Each number is 50 + 15 x the weight over its row's rms, rounded and kept within 0 to 99. Layers, rows and columns count from 0. The size before them is the row's rms in percent of the matrix's.

# layer 8 attention query, 384x384, rms 0.194, rows 270-282, columns 128-255
107:37 41 59 25 66 72 63 60 57 42 75 42 42 48 28 27 43 49 45 33 69 55 34 46 59 59 49 36 59 63 50 54 61 53 62 17 38 45 74 17 41 59 55 42 66 41 37 51 56 45 47 40 62 37 55 55 56 21 53 36 51 54 59 57 64 72 50 73 99 57 65 55 51 10 35 66 60 66 49 43 49 51 54 24 47 76 53 44 49 61 57 59 73 49 47 53 32 52 28 58 40 69 18 44 38 71 46 78 89 58 64 47 38 48 41 59 70 57 60 34 48 81 52 95 59 39 49 37
103:58 62 56 46 39 52 58 39 28 61 61 35 68 23 28 36 39 47 45 53 47 43 68 58 52 63 42 55 44 57 38 37 20 59 51 50 51 42 49 59 78 80 28 41 51 72 57 58 49 38 46 43 83 59 57 35 48 64 49 42 14 36 61 43 58 53 43 54 72 45 55 35 46 69 62 66 71 11 47 42 56 57 25 81 48 38 55 40 46 42 69 32 44 11 57 91 32 46 56 42 66 71 17 26 50 63 70 42 50 63 55 37 69 43 56 40 76 83 23 41 38 37 32 53 47 46 43 41
106:45 32 59 73 33 54 38 77 51 65 77 39 63 56 36 61 65 28 50 43 40 34 20 67 39 61 65 52 79 70 54 46 17 60 75 42 39 45 47 53 37 97 77 34 61 69 64 24 48 40 37 68 44 50 44 47 35 33 48 32 58 59 54 23 43 55 30 66 38 37 70 27 57 76 18 42 73 71 59 50 39 58 57 46 52 53 45 80 37 80 20 45 38 50 50 63 38 85 49 45 43 60 56 57 60 37 38 52 54 70 56 57 81 61 65 56 42 43 61 67 49 47 30 42 53 43 53 39
099:44 41 43 33 53 34 57 46 39 54 41 83 54 39 13 72 57 54 44 52 54 65 50 47 66 45 49 42 66 44 50 47 34 66 42 55 58 63 40 56 47 24 30 24 36 60 63 23 57 66 83 59 39 66 55 56 40 70 40 48 73 53 44 87 46 56 53 70 38 53 26 45 40 47 55 71 47 50 47 39 21 43 66 63 47 52 31 32 38 48 36 51 45 74 32 27 43 64 43 51 42 53 65 71 63 45 62 49 34 54 47 51 29 69 57 75 59 63 59 56 78 43 45 37 62 52 42 74
107:39 67 51 35 60 35 35 55 46 58 59 22 67 71 29 39 53 99 29 75 26 18 47 77 46 48 71 52 52 46 32 65 46 27 36 57 72 53 56 39 81 36 31 28 50 54 39 36 81 37 55 38 59 43 16 43 59 48 56 58 41 56 27 39 34 66 62 50 45 51 55 61 38 44 55 22 67 65 47 32 50 51 63 75 50 68 31 64 48 55 65 36 35 45 27 39 41 40 49 04 43 53 48 54 48 54 32 56 71 32 28 57 46 66 34 61 56 45 66 55 77 51 58 36 66 51 57 74
103:37 67 47 36 27 34 46 47 53 62 46 52 47 51 74 42 53 44 57 36 54 41 71 58 29 54 40 77 53 33 14 41 66 59 67 51 76 76 58 59 51 26 31 48 50 58 52 61 38 32 47 32 36 43 45 72 51 62 41 66 27 12 38 67 35 62 27 54 74 67 46 55 42 52 30 62 65 32 58 52 46 64 70 73 43 51 15 49 52 78 55 34 59 78 33 53 40 45 37 48 70 74 49 70 64 29 32 44 43 57 52 42 47 10 36 39 34 41 47 55 56 63 58 55 48 42 32 60
101:55 54 40 46 55 67 32 36 72 35 50 46 60 42 21 83 65 46 77 49 36 80 49 52 27 52 55 36 60 47 62 63 50 45 43 45 10 54 52 58 56 29 42 74 67 31 61 51 45 56 40 29 53 48 61 63 31 50 53 25 53 55 39 45 45 57 79 58 59 58 21 45 24 65 39 56 59 69 48 36 16 30 80 74 61 35 60 46 27 22 29 26 69 37 50 67 36 55 57 41 74 18 57 68 42 61 39 59 32 42 64 27 54 37 49 43 58 49 61 61 53 49 63 66 34 67 55 62
097:44 39 23 45 25 74 61 44 87 57 58 53 46 65 50 26 73 54 50 47 57 57 63 35 51 53 39 49 34 54 16 48 83 67 48 20 56 51 40 22 54 77 35 58 25 28 34 52 50 40 56 25 70 19 55 50 43 55 44 56 44 46 65 69 33 50 41 20 67 50 41 50 01 41 41 32 55 47 58 48 54 67 37 41 39 57 37 41 36 66 44 49 50 60 53 71 47 38 47 49 60 48 56 25 40 41 39 59 64 40 64 41 55 17 53 39 85 58 46 51 91 65 19 38 74 73 61 57
103:68 33 66 64 79 33 47 50 43 48 45 27 29 39 38 57 57 20 79 34 36 53 47 46 45 60 46 30 46 48 40 57 39 46 66 62 57 39 39 64 38 88 50 61 28 72 49 51 60 76 64 51 57 30 63 42 45 50 37 35 61 61 45 30 31 57 66 37 45 84 57 55 60 35 55 36 36 50 62 16 49 48 64 43 57 40 54 48 56 28 68 83 36 51 51 13 37 54 51 36 40 45 40 27 64 34 70 57 40 53 34 73 63 70 23 72 52 55 58 43 37 79 63 50 91 99 43 41
105:54 67 61 60 47 24 64 29 51 68 77 71 14 60 63 60 56 71 50 41 63 89 82 54 46 42 57 56 41 66 57 50 57 34 47 45 47 44 51 37 32 60 61 30 63 51 56 60 28 39 83 56 36 64 39 38 46 54 83 39 64 27 74 56 42 10 51 25 53 45 71 62 67 48 24 45 21 53 60 53 54 62 78 77 47 39 52 38 35 54 40 52 38 41 35 63 60 63 18 39 62 29 59 67 66 62 29 58 54 69 57 37 72 52 57 39 44 42 49 65 73 19 54 69 48 84 39 43
101:41 58 62 32 45 54 57 63 76 45 66 47 59 49 77 52 43 66 60 60 27 60 66 46 44 37 63 67 52 39 42 27 21 46 30 45 51 36 66 36 28 63 53 25 33 52 76 39 57 42 51 58 68 46 43 26 46 53 44 59 65 51 59 56 60 52 78 41 65 55 52 50 38 44 45 74 45 31 39 76 46 60 58 38 46 30 65 50 56 44 67 54 61 67 48 25 84 47 59 42 56 45 25 26 36 80 38 52 61 50 52 71 50 59 65 56 51 50 34 56 46 52 37 68 45 42 29 55
102:24 56 41 39 56 51 43 77 45 45 62 53 58 42 49 62 48 56 37 50 36 55 38 65 67 62 59 59 49 65 70 58 40 68 62 76 35 43 62 44 48 56 50 59 56 60 39 55 35 73 74 60 47 00 41 28 60 43 35 40 73 47 35 37 60 18 49 41 57 36 83 41 42 13 58 43 32 68 57 56 60 57 55 34 57 62 80 71 61 53 41 75 38 55 44 10 35 71 34 46 42 40 74 40 57 70 47 57 56 58 31 33 55 36 68 37 93 66 34 50 69 69 49 60 41 68 58 69
103:60 56 29 54 33 58 49 66 18 29 73 59 68 53 30 82 57 53 35 43 39 35 43 41 41 46 59 59 57 66 54 34 41 72 37 68 61 49 43 52 59 50 73 84 20 70 42 46 50 47 36 38 58 45 60 60 36 34 57 60 25 72 38 54 42 39 27 34 48 51 56 48 54 35 43 72 18 41 73 18 11 52 45 68 46 24 66 37 55 61 31 42 61 19 60 66 51 55 73 14 58 68 53 60 52 35 60 47 78 66 57 45 80 37 41 23 48 67 46 39 64 61 77 42 61 52 41 37
# layer 8 attention key, 384x384, rms 0.187, rows 270-282, columns 128-255
106:65 74 43 03 00 70 57 58 60 59 52 64 58 56 71 71 46 45 47 68 39 60 41 29 71 48 30 57 59 45 40 28 38 23 24 40 42 34 40 35 76 34 78 57 62 48 45 68 32 67 36 65 62 54 50 54 36 52 59 51 66 76 69 15 34 65 34 44 45 54 37 55 20 62 29 60 63 40 45 54 78 55 75 76 63 66 52 26 62 27 34 37 47 65 39 64 17 57 53 47 33 50 69 76 46 57 44 55 38 33 69 75 40 47 10 36 51 69 18 57 34 58 47 46 66 45 56 51
108:35 52 69 62 56 37 56 59 52 49 57 54 36 33 54 49 47 58 55 26 44 63 74 22 50 43 21 57 64 30 53 64 57 44 63 26 58 23 40 42 68 31 41 47 54 73 39 48 17 83 30 41 62 54 62 45 60 58 50 60 86 39 56 52 68 53 62 64 44 66 41 63 36 27 44 39 44 52 56 31 56 70 92 33 57 52 45 55 55 49 34 47 47 40 59 14 15 57 39 62 48 48 80 75 59 44 71 55 45 53 40 37 63 55 45 85 65 52 59 53 56 76 48 26 69 72 79 30
108:45 69 30 48 72 40 59 36 67 22 43 72 67 47 60 38 32 37 54 42 70 24 49 33 32 28 63 55 51 66 40 67 43 51 59 77 58 73 16 81 23 38 91 36 48 69 63 66 47 37 51 44 51 43 50 65 34 42 40 57 48 49 57 48 35 53 59 70 28 68 51 59 68 46 69 46 55 87 58 57 38 40 64 49 52 31 38 48 41 36 59 55 61 57 67 60 58 51 49 61 50 29 38 49 53 35 37 68 47 52 34 40 44 66 78 47 58 41 48 46 56 66 59 61 34 53 30 57
104:27 78 32 52 64 68 46 51 64 86 62 35 57 40 67 51 59 53 48 40 37 63 44 39 81 22 43 34 54 37 49 41 38 46 37 86 49 41 30 41 52 54 30 24 53 46 53 62 66 48 73 44 56 53 28 56 42 51 83 46 53 50 64 70 38 32 82 40 67 77 55 75 21 39 39 81 46 43 86 44 68 50 42 22 62 46 47 58 32 54 78 55 59 70 43 57 28 73 39 44 38 57 70 63 37 48 57 41 25 69 72 43 34 55 42 29 37 48 50 91 66 41 38 57 86 41 63 74
104:43 40 25 34 28 37 83 53 55 60 49 51 48 29 53 49 41 61 55 53 68 29 48 30 43 54 57 43 56 56 25 44 51 35 55 51 09 45 41 49 33 74 89 82 66 67 50 73 51 47 37 06 54 57 71 56 68 60 30 51 28 18 49 38 65 70 53 28 40 80 54 44 81 75 36 46 36 44 55 43 29 25 79 67 54 23 49 63 55 27 26 75 28 73 44 56 44 63 35 54 47 60 22 58 74 68 67 38 56 34 45 39 52 86 39 37 75 31 45 32 58 68 37 47 80 52 56 76
102:49 59 76 73 43 52 46 54 57 51 62 47 46 36 43 41 54 68 29 62 43 55 39 62 67 32 40 67 28 34 66 35 63 28 83 48 53 71 54 69 69 32 57 30 53 49 27 67 48 21 60 62 39 44 55 39 51 64 38 56 57 43 68 69 23 66 44 52 50 45 35 18 60 25 35 58 74 48 27 65 25 46 66 79 40 51 56 42 46 51 39 65 55 14 29 20 51 48 70 76 40 30 47 49 61 45 56 44 56 72 60 44 44 41 57 19 29 26 64 36 65 70 49 51 59 21 45 62
102:33 37 43 56 50 59 69 66 83 26 68 76 58 57 20 36 60 62 32 69 58 59 56 56 68 33 23 64 18 59 42 45 29 60 36 58 46 60 25 37 62 77 58 39 61 59 47 45 29 33 66 50 62 36 50 42 57 62 66 54 49 28 34 47 46 45 27 57 70 44 51 40 35 48 37 54 78 58 85 36 75 67 37 26 41 62 51 61 54 77 74 40 11 43 38 56 54 58 64 28 60 57 67 26 49 62 31 93 54 53 58 53 50 57 58 42 54 26 40 67 56 35 34 37 54 69 50 35
099:40 52 26 61 40 66 42 19 36 41 39 47 55 35 53 58 71 33 47 62 39 50 61 69 54 50 32 35 57 26 38 63 37 50 45 26 66 56 59 38 42 59 65 53 38 45 47 65 24 53 50 34 63 43 66 48 46 39 54 70 75 55 35 22 21 44 27 41 56 52 40 80 55 59 45 28 59 52 43 52 53 38 50 45 34 66 57 38 39 45 38 37 51 16 57 85 55 36 66 53 28 49 36 59 54 35 44 33 76 20 11 82 37 35 71 61 62 53 65 73 24 38 49 18 55 56 61 55
100:32 46 62 63 49 68 59 51 51 48 39 67 55 69 38 45 59 49 71 36 54 44 73 36 43 62 63 43 47 25 73 58 30 44 68 48 31 44 66 58 25 41 28 24 67 58 58 44 69 29 61 69 66 37 33 47 63 36 82 54 44 55 39 78 33 27 27 49 52 22 18 50 57 36 43 42 28 47 52 22 56 33 41 47 30 48 37 19 76 33 48 37 93 44 31 41 45 55 66 70 50 71 50 57 33 35 38 57 40 28 46 25 51 68 47 48 39 44 47 76 36 63 54 55 58 51 60 48
103:53 61 50 40 49 36 58 60 51 52 46 33 54 41 81 60 72 19 47 38 57 54 67 38 52 47 49 38 51 27 42 83 43 84 52 60 35 64 55 61 41 56 26 78 43 40 39 55 56 59 68 70 62 26 76 22 60 58 51 54 40 45 18 67 47 44 57 31 65 48 34 34 71 18 33 28 50 67 30 52 46 42 52 63 48 70 35 52 39 52 48 60 22 35 46 53 33 42 34 62 41 38 31 33 57 30 35 36 54 45 56 65 43 30 33 50 44 32 49 40 61 63 46 38 60 33 27 49
103:57 55 40 45 44 39 47 59 44 39 50 38 81 65 31 41 32 21 29 28 19 56 44 45 69 36 48 55 68 35 66 32 58 10 68 72 45 58 51 31 37 55 40 51 63 69 98 34 18 55 65 67 29 66 50 38 39 33 54 31 15 40 47 49 68 32 44 37 62 61 44 44 39 59 46 66 52 36 66 51 46 46 61 42 39 46 45 58 49 47 16 62 78 37 40 27 51 66 62 35 41 70 59 63 54 74 40 49 49 38 29 51 48 60 33 39 56 28 31 30 58 71 73 23 39 55 47 47
101:22 66 74 35 51 66 23 65 60 75 45 52 43 52 40 30 16 47 71 25 83 54 72 58 57 76 44 49 65 47 52 64 66 58 58 62 67 47 89 71 41 57 34 21 45 50 51 58 68 41 66 33 46 49 27 54 60 39 36 62 69 43 54 30 33 63 59 59 39 49 46 53 47 34 48 62 68 93 82 34 40 83 76 37 64 57 51 64 62 71 57 54 89 40 47 24 28 39 73 54 67 67 29 44 38 78 61 47 59 17 24 34 52 56 51 64 51 62 41 45 74 52 56 58 47 54 26 72
103:70 49 61 65 58 57 75 51 78 62 63 57 33 50 20 76 47 48 38 61 76 68 84 66 19 50 58 59 52 53 62 50 64 18 55 59 26 23 86 58 38 28 45 26 58 43 49 59 61 64 86 37 42 65 77 66 68 60 43 64 54 52 69 70 43 29 34 58 40 67 36 38 61 47 40 48 39 64 45 49 52 75 59 53 39 30 43 48 49 64 55 40 71 41 23 37 81 61 72 64 58 27 40 40 26 66 49 41 38 90 64 55 79 35 55 54 78 26 55 65 60 41 62 14 29 65 45 91